Each number is 128 + 32 x the weight over its row's rms, rounded and kept within 0 to 255. Layers, rows and columns count from 0. Numbers have three digits each. The size before them is the row's rms in percent of the matrix's.

# layer 3 MLP up, 1024x256, rms 0.0998, rows 385-395, columns 0-127
095:123157196107118142134127118160135078116212133164083150068105124120141164091114073123132115180151120080166112105144144142143132149121064151120075164060141155110116151091106166135178080131142128151151158112101118133086162133116147144126115121185160166082179099123105134118113060110094121097127111205107119124106093182176139158157133139135141127143157111120083130107133142149113116151141
100:108146151163105091121114125118136094119068143115196127136112125159135162135137141111134135133146122095139122086158127191187103090128102090169135071123139120128153166139127114124131095152140167047135174085118190156173138053094114119091122127093092114137126157124132117106090041121172134179120147108129076117150124093178165112169047094156123149085106149110136153137147112121160132112087
103:146153163067092151094127145129139139098135189150170172067091093154151096060160121117160136077070073107133125147184121138121073069104129134144136105141157094126088115128136139115078102095130105138113082124131092124111167117179130114046120127101123114114164134120101122152112081132125193109129175178141040110105141097144108092153135087100153107079175169148150133045163145088069108091144
093:132156112147108098052065145165144103142171110100102121099132126168145120069149158122063113101111111095107186123088160147139133055133101114105125175132166139143148135087153138118102084163103171175158153163216203160138140106111134108119147112132122116108142135104095123160138110101106113074194129148146174185088144123109097148102084084127110145093092134089153129148144112162096166153060
100:101080091134163134079061137132080171195086074170103059117151074116095209102165139146134151104178154129108081117149153138179121110086091125104103148139132097144121076118110063095129153171140148122117168076145182168159137152134124100076039090112085084144145139147116098113146116161081124149102127110124140096139157135150111158145143128095115114076134156109132197110136119088086135126142
106:129101129166152150074094164131121118140148068119098128141097145129149118145126145153071153091117079080113121136127168149103127114208119066097095094150117102163110127103128150133143140135132145164125174102090114159164120123091117144133115151140101101197103244121082079084137116156104107098108124149143147145115151087154122120148202190151131090134161090064085105068140152129160133215172
103:124106193130127133113153145112163140140170126149123146059123097156147129127163062090165133108168099134118103143107154087170082144125109113125135122132122169140145111125128089152142099148165094154183146138056102121174177132108107142121116112066113130178119179141129102081156146140134184121166238117084132112124148101153111178155096092117157159140188179150161124120158115131114106138086
094:065218104103117062068113092127129139127183159155118115068124106141114176132173156115119132108121132128127124108153157106132156179144092112164143124096107132159112222133126099150029119139125159153108103132036137149115162128129103156100079098140092165107092110109173144123100138135129114105060142178138151140071166096150148108091076135115131102074109082092058157081140141126116092164105
110:148205144108111176148127165134156117118166099059123160110104144137126167116162140140107109147129134128153126156203192126093162099136134134150129144145163105115130138096060052140175108092094088095153082099165118148137158060130061174152152078109092088153105133102139045076092160101113160107162181105088118148163149073138128115158065157134130117096122153138093132120163131105182164138120
095:157109121087163103132144136156077133138131178105180117109042074167127112096159133090096181182100148120112108157137124125042097139143142135202137191115119127083078085127071116169152093097141073108069146070135116157175167124136158146148099056189084082145108135136139148119183083127141161122141113150164133105065138124134090180193124137132102024090182107122092104132154073128160157138166
098:060080130156116139102157212130163117158067073152160142110176061127174094158107144182118116134151131126147025067117185149122129126187097147119043134110155119097038150145122155131132163134131122096114147074085200146128128113154128121097087088152081090215157150066167134118087114132139115102135111143161077174084124135119142105171096087151165104092170162106093138104165168092097130120110
# layer 3 MLP down (transposed), 1024x256, rms 0.0926, rows 385-395, columns 0-127
090:129122144134153131104130099121155135148164086187135102098111141144136181066094147098158140159101070084165126146060172112149130192105179111085085081115173120189161166151146107119163132082151169124119096175158161093131120194067140124116082088177181169141125120149142133076130110136125134093123100126098121155107153070051152157176185037132135162126135128119084178109165117156122107137102
101:096102126138128108149147116131139168120097176141169147179147143143163167083125113113108146154112083122115208091141084111083104143146125120145193110133078122111135149201137075182150139104146192153091141094092083147152027117169116118121136147128101106094142131165062161141147116130095131102165157146103110107129130149076173160084124101090121095128156154170120118097088160113131136131099
098:155141151119083128166147203112143136136111152130225144116133179143125154161119117185147140090104113078116166150090118107102149090111076129159107144116109072155127158175192118138221115124135161145105109166146121129136202139095120119098135146154122088088162186094120113120115121145149108119093063117107082184118134120111170121147139140097093097144169156115147107115151093111102067120134
090:086108187170140138114165101077155147126099144121125124172128164150123109067051113130173123156140150093121152102124160078138182135167167119100108108134122161127152161125137164178179231110163116106178123130075098094105132155155119093127135150102084101164107130182150103126100086174132118062112138114115137092112081108153158101117167061115168133116152116093100174126229126134117071139134
097:126195201120111144150136089115147130140113143083126151141062094143143129101141121121068108158129117143122100140105138117108142156133136127117152191118101119158104129115118164149097189117134125140122126182170131154100126156172072137144149125148113190125085057115152067165079145149130097070125157175123131094084128170151157116130123120129157121135165109118129150091062145115113097093138
096:099075159094112085125150130135094118132190131138116120115123139152176106121125134107161155170087175076137131140108161142150106133155110080101201131118144154120126154100132135165152142146146193204141161109161106122104100101125144181110121106145145139166113126138108091120059109069131135151126150170090190158102180158083123105061092152241133102108097094081141146126092150101086150130125
100:153183146136087126165109073074100113125158154072115124091139185092118170136101152146115140143072142065145151124123109095182139083088117160130160144158090120146168101097095118132121055158111134126111135145125145094128087139086153130124111145111165136085128116112214115188129093114085120127162090174162161142134150147161174090089113129118155142108132171154135172132115131146139094131103
094:137099153116117168145113179100141153162099146110076094141130026166140134153168074120158114143144136149153077119136151117167091141192155172067112152148124113087143085090121141130115145083131089122139123183140134096138134114096116143091117157112167164124163077144116142108212152144119134106174107068145084133144150137118079145143085085193121127085151168063189115119060141167123190142117
106:182150166100105135108120114091143123114117128129138098091147165106150194093175138171092088100102112105077103141143106066127213138142133144159178107141056148131134104167150101144213033189125172108140106116118123161156083110121082120105162112091187092125125145080119150091143143147111080179115158132102068159107160117167202109136056117118084150129093138140135111161247136114155111150081
099:079224138127113117170128120081100071133149143083104122099175108120088154158094156123120140114163175149113132158130160159211097180105092152136134088151128131159167150121168092172139167126120154125107077095148156063091152087176125146131091149151197203127101106118054099157124153118059087140080083133127164138147151092086156129161123077138131136161152115170080167168064077131118122145067
093:121131141114115116153165133145102155170080142136076132100134044078112149090059092151087115121094106113157142133152142141108162156089154116063145109172082121058159134149133141153134144153078100093133140120139093109129131121180140156099132173110112131144134091144084167196140140147142146107147194115071089171159091088135078136147170095150146086166165134152148114140138106140116176161159